{
  "n_layer": 8,
  "d_model": 96,
  "n_head": 3,
  "n_kv_head": 3,
  "head_dim": 32,
  "d_mlp": 192,
  "vocab_size": 2048,
  "activation": "swiglu",
  "norm": "rmsnorm",
  "norm_place": "pre",
  "norm_eps": 1e-05,
  "positions": "rope",
  "rope_base": 10000.0,
  "rope_fraction": 1.0,
  "qk_norm": false,
  "attn_scale": 0.177,
  "bias": "none",
  "tie_embeddings": false,
  "parallel_block": false,
  "init": "normal",
  "init_std_qkv": 0.0716,
  "init_std_o": 0.0,
  "init_std_up": 0.0716,
  "init_std_down": 0.0,
  "optimizer": "adam_variant",
  "lr": 0.00192,
  "beta1": 0.95,
  "beta2": 0.95,
  "weight_decay": 0.13,
  "lr_head": 0.004,
  "grad_clip": 1.0,
  "warmup_steps": 453,
  "schedule": "wsd",
  "decay_fraction": 0.891,
  "decay_shape": "linear",
  "final_lr_fraction": 0.0,
  "batch_tokens": [8192, 16384, 32768],
  "seq_len": 768,
  "doc_mask": true,
  "train_tokens": 84270000,
  "steps": 4710,
  "dataset": "wikipedia_en"
}
Each number is 200 + 20 x the weight over the matrix's rms, rounded and kept within 0 to 999. Layers, rows and columns count from 0.

# gate: layer 3 MLP gate, 192x96, rms 0.0872, rows 26-49, columns 0-95
# up: layer 3 MLP up, 192x96, rms 0.0789, rows 26-49, columns 0-95
# down: layer 3 MLP down (transposed), 192x96, rms 0.0753, rows 26-49, columns 0-95
gate26,218,186,206,181,217,231,189,199,175,179,212,176,212,184,198,208,208,178,190,221,170,185,196,217,194,207,180,189,205,224,182,200,199,211,189,182,201,243,220,217,204,217,217,212,178,217,213,191,215,224,202,194,216,197,208,202,193,213,179,206,218,207,212,204,208,204,208,183,224,184,211,186,207,196,215,191,190,215,202,210,193,207,207,205,209,212,209,191,200,212,190,204,231,222,186,200
up26,214,190,174,192,206,212,188,212,223,178,230,178,212,170,161,217,191,191,200,241,182,191,216,199,182,208,228,185,208,227,206,173,163,192,227,191,189,188,163,221,230,175,196,171,209,181,222,201,219,211,162,179,185,193,211,214,197,175,203,205,194,179,181,230,211,201,164,176,206,232,192,201,214,196,200,234,202,174,228,204,213,196,188,195,182,215,191,185,175,214,194,195,218,204,206,235
down26,187,218,195,192,198,215,189,199,238,216,194,185,219,171,235,198,211,199,195,178,230,193,190,204,197,182,184,213,207,208,215,221,231,187,143,213,197,189,223,169,226,211,168,186,198,225,197,187,196,190,190,205,206,208,178,200,218,156,220,219,178,212,182,227,212,214,189,196,189,188,225,214,216,223,168,219,186,205,194,213,223,235,194,210,205,217,210,215,194,195,176,175,195,200,201,154
gate27,194,217,185,178,224,159,197,208,201,227,210,184,203,216,186,157,150,207,225,167,197,203,216,173,214,222,207,193,155,201,229,226,222,222,157,198,190,194,199,208,200,200,167,213,163,206,177,230,164,199,185,197,200,171,172,237,209,229,192,215,226,207,174,205,212,193,228,193,190,211,211,197,223,184,196,208,231,195,209,192,260,209,174,200,162,249,208,215,172,175,210,180,202,178,227,163
up27,152,186,185,222,207,192,162,198,188,203,232,213,203,193,197,209,186,187,241,194,234,219,157,190,162,214,175,188,194,176,206,197,190,209,161,210,218,193,209,206,206,244,194,193,232,207,182,223,215,225,222,186,213,201,201,212,183,214,226,192,209,185,189,226,191,180,196,224,200,165,231,169,209,214,213,210,215,212,184,195,183,200,219,215,217,225,177,194,186,217,181,214,200,198,177,214
down27,203,230,202,203,216,183,232,194,213,215,216,192,221,171,198,183,225,184,151,216,243,202,197,213,216,230,180,216,183,227,170,203,168,210,215,205,202,149,238,184,230,215,204,174,189,227,211,198,216,220,205,211,198,202,161,207,180,185,205,214,215,210,196,209,214,159,217,213,181,212,203,190,227,207,197,166,203,219,228,213,210,188,220,206,185,224,194,244,194,208,191,182,186,192,172,208
gate28,181,203,187,209,193,212,176,157,201,210,243,181,203,224,202,205,185,198,216,223,186,193,194,174,187,215,210,189,228,209,192,173,182,184,209,211,157,186,184,177,214,194,192,207,213,194,220,195,257,221,212,218,255,186,214,186,219,230,209,232,191,162,169,217,192,216,200,198,183,207,201,201,199,208,177,213,199,218,216,224,216,217,200,219,200,189,196,171,205,192,222,219,191,205,173,227
up28,174,202,195,196,218,200,220,208,193,198,200,163,216,190,201,211,206,228,189,213,193,206,199,212,205,188,208,198,226,235,206,206,235,190,240,193,183,237,211,230,204,196,201,191,218,197,200,224,188,194,237,197,212,206,177,196,208,200,174,195,184,240,207,180,219,194,214,185,195,192,237,198,197,207,205,236,202,199,206,205,213,185,227,187,214,233,222,199,204,181,181,179,159,213,198,175
down28,188,193,205,210,184,220,190,196,191,205,235,193,192,213,192,203,210,211,200,200,198,212,192,198,186,245,200,191,199,191,206,193,205,251,191,194,174,209,205,214,227,212,211,211,213,197,212,196,250,196,206,224,202,209,198,164,172,227,174,179,206,203,210,201,176,196,211,192,229,191,216,205,176,176,153,194,181,190,201,202,188,185,220,211,224,226,206,212,213,196,180,216,236,222,173,203
gate29,190,194,169,187,204,201,199,210,228,227,235,216,196,220,215,176,187,200,169,174,168,166,156,184,192,229,214,171,233,215,203,232,178,210,200,195,191,204,177,179,218,209,221,179,160,191,239,198,199,219,188,233,226,229,219,194,195,191,228,185,189,173,193,211,217,223,226,215,192,188,165,212,178,175,207,216,160,209,205,207,184,212,219,193,212,201,219,249,213,163,188,176,223,172,224,176
up29,162,182,192,241,225,201,218,221,226,219,202,173,201,184,253,219,211,189,215,231,196,160,209,232,187,172,196,191,195,220,214,185,202,210,234,230,188,204,220,192,197,178,188,190,185,214,229,214,199,193,210,227,202,200,215,213,179,177,183,188,179,225,211,172,216,199,173,207,217,189,205,207,194,207,180,220,212,227,218,202,187,169,219,180,256,196,178,200,190,173,231,203,181,176,192,186
down29,240,189,201,219,175,194,188,198,218,215,179,200,193,193,167,196,224,204,217,179,150,219,227,184,185,181,185,172,218,183,185,213,182,203,204,209,206,161,208,194,186,220,226,255,215,236,215,208,196,221,209,218,186,178,215,217,222,216,166,228,201,210,211,194,224,196,235,176,248,197,206,226,191,214,210,197,209,186,210,209,225,230,211,236,210,192,187,195,211,176,208,181,205,198,204,223
gate30,239,232,213,170,196,217,186,149,250,202,201,180,233,228,208,215,202,235,232,172,195,219,226,218,196,181,207,214,267,225,197,225,207,194,173,226,190,183,195,226,233,171,211,184,168,198,187,190,234,207,179,225,206,151,207,254,195,196,217,226,211,197,171,200,248,183,205,195,192,214,196,208,204,176,181,246,231,208,176,214,227,179,172,186,208,195,255,175,206,235,242,195,229,199,182,166
up30,229,204,191,165,182,178,176,188,222,203,239,175,221,147,176,226,182,214,208,225,220,209,206,162,219,211,195,180,195,176,196,181,217,236,192,168,212,222,208,227,214,178,219,200,198,195,218,198,172,205,216,184,188,194,183,203,219,188,181,190,198,194,173,228,234,198,219,195,180,232,191,211,191,202,203,197,232,169,180,156,222,196,219,202,191,249,200,204,197,202,207,219,235,155,179,162
down30,215,189,153,217,189,193,204,224,215,205,221,196,224,217,185,185,198,213,217,213,189,183,160,185,198,168,199,182,205,205,213,189,206,221,226,199,246,208,205,178,196,190,210,202,214,207,164,170,185,220,191,206,210,210,192,185,226,267,192,238,207,174,200,213,188,198,194,179,188,196,155,218,195,197,167,198,240,223,208,218,206,176,205,190,143,185,228,199,186,219,211,159,208,207,231,186
gate31,235,191,199,204,186,171,234,189,221,249,220,201,216,196,205,141,188,191,239,208,210,167,183,168,194,193,182,195,186,194,216,215,209,222,159,213,188,190,226,217,159,219,192,175,170,211,196,194,197,186,186,191,209,230,192,222,215,230,211,180,213,207,157,171,215,178,170,203,176,167,148,186,252,215,160,184,180,183,176,211,180,148,204,191,199,190,228,195,161,216,207,182,190,196,218,198
up31,212,228,223,180,201,239,223,202,176,214,216,171,185,232,206,165,191,191,173,172,216,197,191,240,186,165,207,179,190,199,215,221,174,185,237,183,189,204,223,234,190,181,225,211,228,232,163,224,162,207,211,227,230,205,161,224,238,245,214,180,185,191,188,211,199,207,199,170,182,197,171,197,169,189,209,181,181,227,190,224,187,239,207,201,193,179,244,221,197,192,206,176,204,182,221,217
down31,216,204,165,185,211,229,190,221,174,222,188,198,222,172,194,169,192,182,180,209,225,203,182,202,164,218,147,183,207,218,191,213,220,215,201,194,204,171,179,185,194,172,220,194,178,215,162,216,207,197,179,207,179,177,163,210,208,242,171,211,203,223,145,216,182,241,225,150,196,209,188,256,189,184,201,174,187,208,192,229,224,218,197,193,231,198,191,195,205,217,237,197,207,183,217,158
gate32,211,197,182,220,214,178,214,192,205,197,228,213,186,203,187,179,189,188,206,202,193,214,186,182,168,203,220,181,210,223,209,190,204,193,185,201,182,215,229,192,220,181,225,202,169,178,164,187,181,199,218,203,190,225,193,212,174,208,198,225,173,211,174,226,229,184,218,214,233,211,204,191,231,176,193,257,169,191,219,226,215,172,225,197,195,203,224,178,169,226,224,180,188,213,162,179
up32,259,194,174,207,185,197,207,185,215,226,208,178,227,190,220,211,228,232,192,202,196,211,211,187,197,204,180,221,169,217,208,185,211,194,191,187,234,186,179,188,168,184,145,196,182,221,181,187,222,176,205,191,183,198,195,215,232,167,184,209,227,218,160,192,203,205,198,194,203,179,193,207,219,196,191,171,223,151,191,209,234,207,206,183,184,187,199,183,188,205,190,229,183,216,224,194
down32,239,214,202,222,229,176,198,217,206,238,242,204,188,206,212,213,215,216,232,182,219,197,184,214,193,193,175,213,214,206,206,200,216,218,210,216,218,205,199,209,201,215,183,176,197,213,220,196,202,210,171,202,191,178,216,210,244,198,209,218,214,182,171,207,186,195,171,195,214,218,252,242,270,194,182,173,215,173,194,203,190,177,231,197,166,180,218,188,219,189,226,253,213,212,220,218
gate33,222,195,177,222,220,215,192,202,197,185,165,177,181,215,210,170,195,211,207,219,197,199,178,197,201,192,207,201,229,219,210,197,220,191,209,215,229,203,189,196,272,202,223,234,182,242,185,216,206,181,218,223,163,176,218,215,174,235,209,175,245,218,189,191,204,220,174,186,161,226,200,221,194,206,205,180,219,231,185,173,205,187,158,184,188,191,216,215,210,173,212,190,190,199,229,186
up33,236,176,221,199,243,175,192,184,135,233,159,201,218,192,205,196,233,196,201,208,229,209,220,187,208,210,177,184,195,213,201,232,206,172,203,216,184,208,195,218,193,194,203,226,196,182,187,225,243,189,201,185,225,173,170,215,161,202,227,219,193,202,215,195,177,200,228,231,194,196,169,197,184,178,195,199,210,185,206,181,188,192,148,168,203,202,217,175,180,202,186,214,181,202,190,149
down33,220,157,178,194,207,203,211,178,180,187,200,142,183,207,190,196,198,197,215,209,206,194,205,216,208,214,200,169,176,217,168,207,247,192,219,221,163,217,202,240,190,197,218,184,184,195,181,187,208,173,205,224,166,194,215,214,201,230,225,197,243,202,187,224,160,199,230,189,204,198,203,188,208,206,198,217,224,192,226,190,177,219,195,163,215,189,197,211,188,217,191,188,216,165,190,189
gate34,208,192,208,208,219,193,207,190,205,197,233,187,217,215,171,200,184,165,177,188,184,227,205,191,197,186,202,192,213,199,199,219,210,179,211,207,153,178,193,238,196,204,203,234,190,186,190,184,211,205,232,184,197,214,230,209,203,218,200,212,205,215,201,216,211,224,198,215,212,202,214,196,190,209,208,178,211,213,197,204,176,198,194,211,190,183,206,214,212,177,218,212,204,196,221,202
up34,214,176,212,199,244,204,232,176,186,218,211,221,177,199,195,201,206,253,226,194,202,169,182,209,211,193,236,204,223,252,201,220,194,216,183,197,172,208,176,198,183,242,205,213,211,195,185,212,195,190,205,199,191,177,221,212,194,226,180,209,169,186,164,204,189,206,203,200,234,189,184,186,205,175,246,204,240,204,178,215,220,203,169,199,230,204,218,227,208,206,230,213,215,200,197,193
down34,190,178,210,203,209,172,190,205,185,190,206,217,175,202,160,193,238,176,176,238,175,202,175,193,230,224,211,185,214,188,171,187,170,237,224,171,191,210,213,216,162,210,206,223,209,171,160,210,206,202,212,207,177,172,235,210,186,240,204,174,216,180,253,233,202,178,207,196,209,201,195,173,210,183,231,173,214,214,211,201,207,219,204,193,215,207,198,182,182,204,213,217,198,202,180,219
gate35,193,190,204,188,225,162,201,204,188,184,207,163,196,209,202,180,202,193,192,212,222,200,207,195,198,162,180,168,196,185,193,204,182,193,206,178,182,201,222,192,195,189,181,221,197,181,182,199,193,209,201,189,224,200,206,233,205,218,181,188,189,215,208,197,214,195,186,182,239,207,211,211,218,203,202,189,185,210,190,211,222,221,195,216,202,182,180,196,193,215,182,204,213,189,177,219
up35,236,224,174,225,226,221,220,174,214,181,160,211,182,227,191,178,197,209,180,209,193,174,225,224,228,202,203,196,191,184,172,211,176,155,195,215,209,175,148,168,204,187,190,212,202,194,217,185,225,217,183,218,178,187,185,192,184,200,217,216,212,215,218,166,199,192,204,188,192,194,207,180,195,234,197,183,189,233,186,204,193,191,191,212,206,191,213,191,218,175,229,215,230,195,181,221
down35,211,212,201,186,191,183,212,215,165,199,221,182,217,215,178,212,198,185,179,238,178,196,190,214,218,226,215,181,238,193,217,167,156,212,179,171,208,206,167,200,179,193,235,228,178,181,183,180,201,201,216,211,199,235,230,217,199,239,217,213,200,157,238,208,189,200,221,192,202,203,181,174,213,181,211,187,217,171,201,207,183,196,204,208,181,217,220,203,206,212,213,203,182,180,183,230
gate36,206,190,186,203,212,200,212,189,223,171,192,206,178,185,192,134,185,219,219,198,202,253,196,204,178,231,157,207,199,220,217,195,176,169,205,210,195,192,205,182,197,156,223,190,215,206,233,222,218,230,171,196,205,215,229,220,223,185,196,172,210,204,190,187,249,226,189,193,221,231,213,186,225,219,194,199,188,207,191,212,183,196,190,205,203,191,175,203,211,215,160,218,205,198,184,172
up36,203,186,208,217,253,175,186,213,212,182,188,197,192,177,163,192,208,185,218,200,216,226,206,201,174,189,203,210,254,227,224,160,203,202,177,208,202,221,180,180,224,217,208,217,195,200,199,184,215,217,223,207,210,226,170,193,226,216,169,170,215,257,200,228,184,223,204,171,219,242,203,222,204,224,214,229,188,207,189,211,190,215,185,196,223,223,195,187,176,209,180,192,215,172,223,216
down36,201,218,206,189,201,187,167,190,225,211,234,196,207,189,165,185,206,186,191,190,214,194,170,192,188,208,199,189,181,224,149,163,230,174,219,232,184,178,160,209,214,200,176,191,227,159,198,212,159,196,200,209,185,175,210,207,200,186,190,159,204,203,232,196,201,207,211,202,220,176,224,234,228,155,146,222,197,193,179,185,206,181,211,195,223,204,217,202,179,199,207,159,196,216,174,182
gate37,170,194,204,199,210,200,164,201,195,168,210,197,192,200,198,188,213,185,213,235,198,215,204,176,205,195,177,187,207,193,205,209,187,207,198,207,206,200,211,185,185,180,206,200,198,196,194,193,214,191,233,203,219,219,218,184,177,191,207,179,223,203,213,218,214,186,181,228,224,214,208,202,218,207,213,202,217,214,153,185,189,196,164,208,205,180,194,210,192,189,220,221,201,185,218,218
up37,198,183,210,196,178,175,186,201,184,198,207,216,237,212,216,191,202,165,179,187,220,236,181,208,193,208,214,193,187,200,167,192,205,210,187,228,180,177,199,189,189,191,208,238,196,163,199,193,222,226,175,179,226,154,186,182,217,227,186,204,218,216,180,235,187,189,199,216,203,213,196,220,180,206,164,206,220,189,200,182,189,211,194,215,200,189,195,201,208,219,194,200,228,199,232,230
down37,183,221,181,195,205,208,210,208,235,230,187,218,187,197,239,186,202,206,194,202,225,200,220,211,196,193,156,225,210,239,219,227,259,201,214,192,194,212,220,165,206,179,192,199,206,207,218,203,196,227,200,206,175,220,188,176,238,165,187,197,186,202,228,193,222,187,193,211,191,203,209,202,227,181,211,226,173,206,199,186,216,197,205,219,214,192,215,203,206,194,161,189,201,226,197,181
gate38,187,211,188,206,224,180,230,186,174,227,190,179,222,220,210,177,160,208,178,187,211,184,173,230,210,193,216,222,215,192,187,207,235,177,264,223,214,175,172,183,231,177,212,232,221,195,174,173,178,182,190,215,196,187,208,212,187,224,253,170,183,209,233,205,170,225,209,199,196,206,196,209,185,214,232,186,192,224,226,231,190,211,189,219,252,205,187,178,173,177,181,190,226,185,187,187
up38,186,216,202,210,220,206,190,237,192,203,201,184,170,195,197,207,202,227,180,183,179,177,208,207,175,158,203,222,197,200,211,195,215,170,199,218,199,186,202,195,227,171,191,233,198,207,212,231,151,231,210,145,172,213,181,186,191,201,216,229,190,221,211,186,185,239,193,157,211,181,190,208,226,199,187,191,226,175,188,190,169,246,198,188,220,205,187,232,216,203,213,234,195,202,214,159
down38,224,213,193,204,206,189,223,211,203,186,171,216,184,182,196,205,231,189,230,201,209,185,193,190,199,202,195,220,188,176,213,223,226,200,194,189,183,179,231,176,192,201,187,146,199,197,184,227,196,226,234,219,182,222,175,208,234,161,182,180,195,215,192,214,238,212,205,201,185,195,206,166,226,205,196,238,215,199,189,215,198,199,207,201,194,169,191,189,231,196,189,187,179,233,210,178
gate39,206,220,204,213,187,214,221,191,229,164,207,188,217,182,186,244,180,227,232,233,164,183,202,186,184,213,219,183,226,216,176,209,203,187,173,213,203,176,180,206,166,206,186,212,181,181,195,212,230,220,211,199,211,173,207,201,208,187,203,237,222,214,220,195,205,208,199,231,196,216,192,199,206,198,209,196,204,205,194,210,209,175,200,201,191,175,206,213,202,195,212,192,217,191,158,218
up39,169,211,241,212,195,196,234,203,203,204,230,194,215,207,208,180,211,195,222,177,197,213,218,204,187,191,189,198,168,197,193,223,219,177,198,164,189,191,231,201,150,187,200,196,176,207,208,219,176,157,190,176,191,197,181,172,228,203,199,198,213,213,200,189,197,203,219,185,226,192,209,158,187,191,199,221,176,166,208,198,232,208,187,233,196,211,229,196,216,188,177,187,232,221,199,190
down39,204,196,213,191,186,215,195,199,208,200,215,203,199,209,213,245,194,212,213,204,172,188,196,198,205,225,228,239,233,192,192,209,193,199,201,197,216,182,211,202,199,182,212,212,208,245,178,204,200,220,222,195,169,222,255,190,217,221,210,215,203,168,213,204,210,177,197,223,224,192,180,192,206,215,191,172,221,200,193,210,191,197,233,211,189,237,185,203,231,216,191,220,205,209,186,237
gate40,206,197,199,195,216,210,213,189,209,204,193,213,196,222,183,191,177,193,186,215,195,193,215,191,215,216,215,182,203,192,186,207,214,172,180,199,196,172,210,202,167,228,208,194,210,199,214,191,201,171,224,185,184,192,187,209,224,209,211,224,210,171,214,185,205,199,185,211,185,190,192,202,193,189,180,178,213,218,174,194,196,191,212,197,196,210,209,235,232,165,211,202,187,206,222,200
up40,202,223,197,201,209,192,225,176,187,220,185,177,198,190,223,200,175,211,194,210,188,185,218,210,224,209,218,180,203,202,211,198,199,224,176,221,205,168,188,215,180,191,193,201,173,213,196,161,231,179,203,245,239,220,211,166,219,183,199,207,235,178,200,212,201,209,194,215,173,235,197,185,184,221,161,205,234,186,194,217,166,204,218,188,184,178,203,191,225,187,241,171,185,167,190,214
down40,218,217,196,195,201,211,200,222,212,202,182,190,192,188,205,171,226,198,197,173,216,217,200,200,193,200,202,221,223,207,204,190,235,169,168,202,209,196,214,156,232,184,195,167,199,189,201,218,184,230,183,210,219,240,204,209,212,203,174,181,209,220,172,227,215,196,194,217,187,201,198,215,241,200,206,242,196,198,212,189,199,206,213,193,217,181,224,215,210,218,193,165,146,191,198,167
gate41,208,175,177,182,222,226,161,200,234,192,140,183,186,177,202,221,189,206,202,221,241,203,220,236,209,212,218,203,209,182,214,227,247,199,175,167,189,205,182,197,226,184,211,201,200,240,181,159,215,206,204,218,148,167,218,193,193,233,204,201,209,218,213,176,187,227,217,210,210,162,199,202,200,192,205,199,246,241,171,207,192,186,189,234,215,182,203,211,201,204,238,202,215,213,195,232
up41,206,195,240,211,169,215,211,206,168,225,199,212,193,183,204,188,222,192,198,220,182,197,221,188,237,231,226,182,177,180,199,195,187,222,230,226,202,222,206,174,196,256,203,178,182,254,197,167,210,218,215,207,208,195,186,203,179,195,220,242,206,188,230,220,195,266,196,175,205,208,201,185,220,182,195,213,232,178,196,155,181,169,206,157,208,206,213,220,165,202,240,225,180,201,217,206
down41,202,185,216,187,181,182,260,193,190,194,200,221,211,201,228,195,209,188,176,193,232,203,199,177,212,140,206,199,212,238,169,210,203,171,194,197,230,206,207,221,202,167,171,234,235,235,247,161,210,210,190,217,184,203,224,199,186,174,193,195,218,192,173,198,183,157,198,211,216,224,192,210,193,181,216,193,198,219,217,190,195,203,144,208,181,193,179,195,186,234,162,180,210,206,205,176
gate42,207,213,188,215,212,197,235,228,189,197,187,195,224,236,183,219,180,198,236,175,163,224,177,189,198,213,187,226,241,204,183,203,203,204,197,244,183,187,204,173,220,182,185,211,210,198,211,211,198,245,195,199,189,212,197,212,168,164,225,198,210,204,211,233,211,225,197,208,173,193,217,184,197,198,226,224,203,202,202,176,184,164,204,169,192,172,208,224,228,203,196,202,189,227,188,188
up42,194,212,199,206,213,183,159,204,194,209,240,209,211,237,192,216,177,241,185,159,174,200,231,188,219,235,177,200,202,202,206,208,204,204,183,167,183,184,210,180,193,157,181,180,216,181,199,194,188,190,219,149,233,219,172,202,206,221,183,163,220,225,207,199,197,195,198,189,210,209,195,167,208,175,256,205,210,228,199,212,168,177,211,187,218,211,199,198,187,215,218,172,190,212,199,203
down42,217,193,218,220,181,171,229,187,197,225,234,222,196,229,215,198,173,229,223,217,207,212,225,203,224,189,180,200,209,186,160,185,163,249,214,161,178,201,176,207,167,181,191,216,230,215,232,203,183,227,220,200,192,214,259,191,241,198,201,229,215,224,213,209,199,217,185,200,205,208,218,192,229,199,215,198,223,216,211,189,192,225,149,189,207,210,219,220,187,205,178,197,176,203,201,202
gate43,210,232,223,230,204,183,188,198,194,203,189,201,208,216,199,195,177,228,240,189,203,195,209,213,208,202,192,235,178,229,231,247,206,186,194,213,205,217,175,192,176,178,186,208,148,180,170,213,177,198,200,209,205,203,170,251,177,199,204,189,212,207,191,171,218,170,160,223,230,236,207,190,210,192,222,211,203,185,187,246,197,182,167,193,206,188,198,220,187,220,183,202,210,196,197,156
up43,189,204,169,195,190,196,211,182,190,198,211,206,226,218,173,226,225,223,185,191,193,216,191,224,204,206,199,219,204,199,230,187,199,185,186,201,194,203,198,199,201,180,193,193,199,211,175,211,215,205,236,222,244,227,200,234,229,218,224,192,200,229,214,221,212,214,184,220,195,234,203,234,207,193,190,168,187,183,228,211,215,193,147,196,183,182,197,247,222,201,235,237,199,213,198,197
down43,166,212,177,163,200,203,191,211,219,239,209,199,205,205,226,228,215,189,208,202,217,197,198,233,196,220,177,171,192,208,194,190,159,172,196,181,193,200,195,209,220,196,196,228,199,199,213,247,216,216,192,194,204,186,198,211,171,214,214,199,207,213,176,176,189,186,193,177,218,223,229,188,221,181,218,175,217,209,220,189,181,204,159,195,217,230,199,212,206,174,231,222,170,215,221,211
gate44,199,205,183,195,190,206,193,219,171,182,204,197,198,217,230,179,197,214,229,186,196,218,161,159,204,221,213,191,206,171,216,255,187,200,188,222,218,196,206,232,258,179,200,211,227,188,193,212,227,222,202,197,211,199,202,186,211,187,238,218,187,158,192,207,183,208,189,215,189,188,186,239,209,220,151,169,203,236,186,179,194,209,190,225,201,221,229,209,205,241,165,222,202,161,209,195
up44,223,191,203,201,160,217,202,206,202,174,167,204,164,199,185,220,189,169,234,207,195,207,226,174,193,223,146,179,194,183,191,216,202,207,206,180,207,219,192,179,190,201,205,221,186,228,220,174,182,204,240,230,231,217,195,196,209,210,204,207,251,217,187,182,183,190,217,181,195,234,196,207,191,208,195,185,245,195,175,189,179,190,200,224,169,158,214,204,206,223,203,206,208,213,187,183
down44,160,169,218,218,194,216,210,183,207,214,183,194,240,219,176,191,216,194,168,193,203,203,164,206,204,233,229,219,163,218,202,200,176,216,167,211,212,224,221,168,191,209,183,220,217,179,198,199,196,206,179,175,233,201,209,196,157,201,217,202,222,195,201,178,227,184,168,217,171,209,230,226,201,213,227,226,164,188,223,182,211,170,176,194,192,203,214,205,167,196,238,220,187,220,206,188
gate45,188,177,213,225,194,195,212,205,180,189,178,180,210,209,196,168,175,181,237,196,171,195,209,193,175,181,212,195,178,213,214,189,195,186,189,198,203,211,235,200,187,202,205,189,196,190,203,207,223,170,224,223,175,193,187,196,195,194,194,204,187,205,201,206,177,198,185,184,195,187,201,162,204,175,204,204,202,218,208,202,185,219,181,215,205,195,209,193,172,219,211,234,190,201,211,168
up45,217,200,210,199,190,214,231,205,174,226,234,200,207,194,171,207,217,166,221,219,208,200,216,225,226,216,183,182,194,201,211,203,182,235,208,168,197,201,200,235,164,200,181,185,185,233,195,169,210,198,226,182,207,190,195,210,209,216,221,218,214,177,166,207,203,196,195,186,195,199,180,182,211,211,208,189,211,171,229,218,160,189,214,199,205,182,202,194,154,183,236,230,204,221,204,217
down45,208,200,213,212,191,188,192,218,224,189,162,234,180,201,242,199,218,219,208,182,179,194,211,177,198,170,194,203,210,208,216,194,207,144,206,204,224,211,220,183,214,189,206,181,178,207,212,203,169,193,203,207,196,219,195,220,155,165,190,181,205,176,179,180,219,192,167,219,202,202,212,212,238,194,168,200,184,240,176,188,220,204,221,211,169,223,194,184,211,200,189,173,203,201,226,196
gate46,205,173,207,194,189,171,198,225,192,207,212,222,186,216,200,198,168,198,201,212,182,199,224,204,184,190,225,171,206,209,223,162,192,202,227,192,212,162,198,217,215,184,196,193,210,230,155,216,204,177,233,196,197,180,206,234,203,195,210,167,177,198,191,234,217,237,192,187,203,188,175,213,221,221,202,168,172,219,171,196,215,177,208,204,205,216,196,201,210,193,228,178,198,171,190,197
up46,203,212,213,159,203,213,154,194,203,233,201,166,208,238,185,225,207,189,166,203,213,210,182,183,205,209,252,196,217,186,203,168,197,190,221,179,192,218,199,202,206,203,195,176,155,194,181,181,198,178,234,224,194,184,188,203,190,195,208,215,215,214,200,230,215,220,214,196,194,212,176,164,215,153,228,220,198,211,192,229,210,180,185,177,215,230,209,209,160,176,203,170,201,198,196,219
down46,224,198,197,189,220,220,232,170,168,201,205,187,179,228,176,154,179,215,178,187,178,190,172,211,183,180,170,199,158,191,219,180,182,202,190,211,169,166,179,231,181,211,201,212,196,193,172,178,220,194,197,216,199,163,212,214,213,221,180,204,203,239,184,174,193,203,177,193,175,207,207,191,199,170,179,171,187,226,221,204,200,185,232,174,196,199,192,198,186,203,202,177,223,202,183,251
gate47,185,240,193,189,179,166,193,174,214,200,202,212,219,183,209,233,183,224,183,155,182,210,174,195,180,233,185,201,244,215,196,240,181,187,215,200,173,184,195,165,215,169,162,179,234,188,174,222,221,174,225,230,184,197,238,247,146,198,195,201,184,173,190,192,247,171,182,178,211,228,262,193,203,228,236,231,209,220,203,190,237,210,170,157,224,242,161,193,218,207,220,167,213,215,182,226
up47,164,162,165,223,224,210,204,191,191,168,216,181,236,209,190,208,236,175,204,213,189,190,180,230,251,194,180,200,182,187,182,179,223,244,178,190,197,210,188,199,204,196,210,208,197,190,238,189,192,193,176,177,142,179,205,200,219,175,200,205,213,200,150,193,210,171,175,199,166,172,206,215,178,216,171,188,182,219,174,214,202,219,197,243,197,142,207,196,206,217,181,179,219,203,177,189
down47,198,179,182,185,238,222,175,206,182,214,218,193,220,178,187,200,195,183,210,200,195,203,160,212,188,222,214,201,213,217,201,224,233,256,198,190,152,217,209,187,221,209,203,245,181,212,152,165,217,193,193,193,196,160,153,176,230,222,190,198,173,210,216,180,200,225,203,176,182,191,179,207,163,209,206,177,214,190,185,195,214,174,175,203,215,209,185,224,204,203,193,171,206,187,222,196
gate48,212,216,210,155,212,177,184,193,216,223,189,213,188,207,176,243,168,210,214,181,175,198,192,206,161,201,215,209,270,212,209,221,229,179,182,214,198,175,227,210,233,179,189,183,191,214,202,209,176,195,205,216,198,183,209,215,183,183,205,178,192,178,219,169,230,200,219,212,206,255,209,244,188,225,199,171,201,257,212,265,208,166,203,197,172,179,195,164,221,204,197,191,166,216,224,180
up48,230,232,149,199,163,215,194,179,221,199,198,194,221,216,210,223,221,198,235,210,168,213,225,208,182,187,193,184,179,227,216,183,171,211,176,156,208,197,183,207,164,195,195,216,212,233,218,213,197,235,197,193,216,190,190,193,192,197,192,224,243,218,191,215,204,214,190,243,189,194,184,203,200,192,175,214,161,251,223,177,199,160,210,215,180,224,202,209,204,223,175,176,220,214,218,184
down48,213,205,204,241,170,166,207,166,236,220,205,228,212,181,205,209,191,177,186,192,190,215,194,221,210,174,214,255,191,184,213,251,212,171,216,185,212,188,179,246,201,159,217,214,195,223,162,204,185,200,192,191,182,217,198,168,205,213,167,196,194,180,182,186,181,252,184,234,182,192,182,199,188,182,193,164,183,164,217,200,226,194,204,194,207,229,188,202,188,195,208,194,209,177,174,216
gate49,201,194,230,237,204,201,206,201,184,217,222,224,206,179,212,204,166,167,186,206,171,203,224,165,169,205,183,199,199,187,208,196,222,198,172,223,182,220,233,171,183,197,160,175,169,214,227,192,185,197,255,167,208,210,175,224,205,198,202,211,238,202,168,214,233,180,206,207,194,195,237,240,207,198,200,187,190,230,190,165,226,207,174,218,202,221,210,210,216,176,207,166,195,212,170,193
up49,196,213,204,220,197,158,199,195,204,180,220,211,159,210,200,217,226,201,231,183,228,184,206,225,196,216,223,220,212,219,184,205,172,209,185,222,152,182,168,202,170,159,193,208,210,194,181,204,204,198,178,214,205,206,193,192,173,200,179,192,184,193,177,196,174,177,190,196,207,223,204,204,196,196,204,190,188,250,208,173,193,198,198,215,227,189,203,207,235,195,190,186,197,203,153,208
down49,212,195,223,223,227,194,219,178,239,210,174,232,186,174,196,194,191,191,208,177,225,175,173,229,211,205,219,221,184,169,210,213,194,204,211,185,180,168,194,197,223,204,210,183,199,217,201,226,236,203,205,218,240,201,218,192,199,160,161,203,189,219,215,191,173,201,194,208,225,186,213,167,212,213,207,199,189,173,213,222,222,150,180,240,203,203,189,182,216,174,178,177,209,194,203,213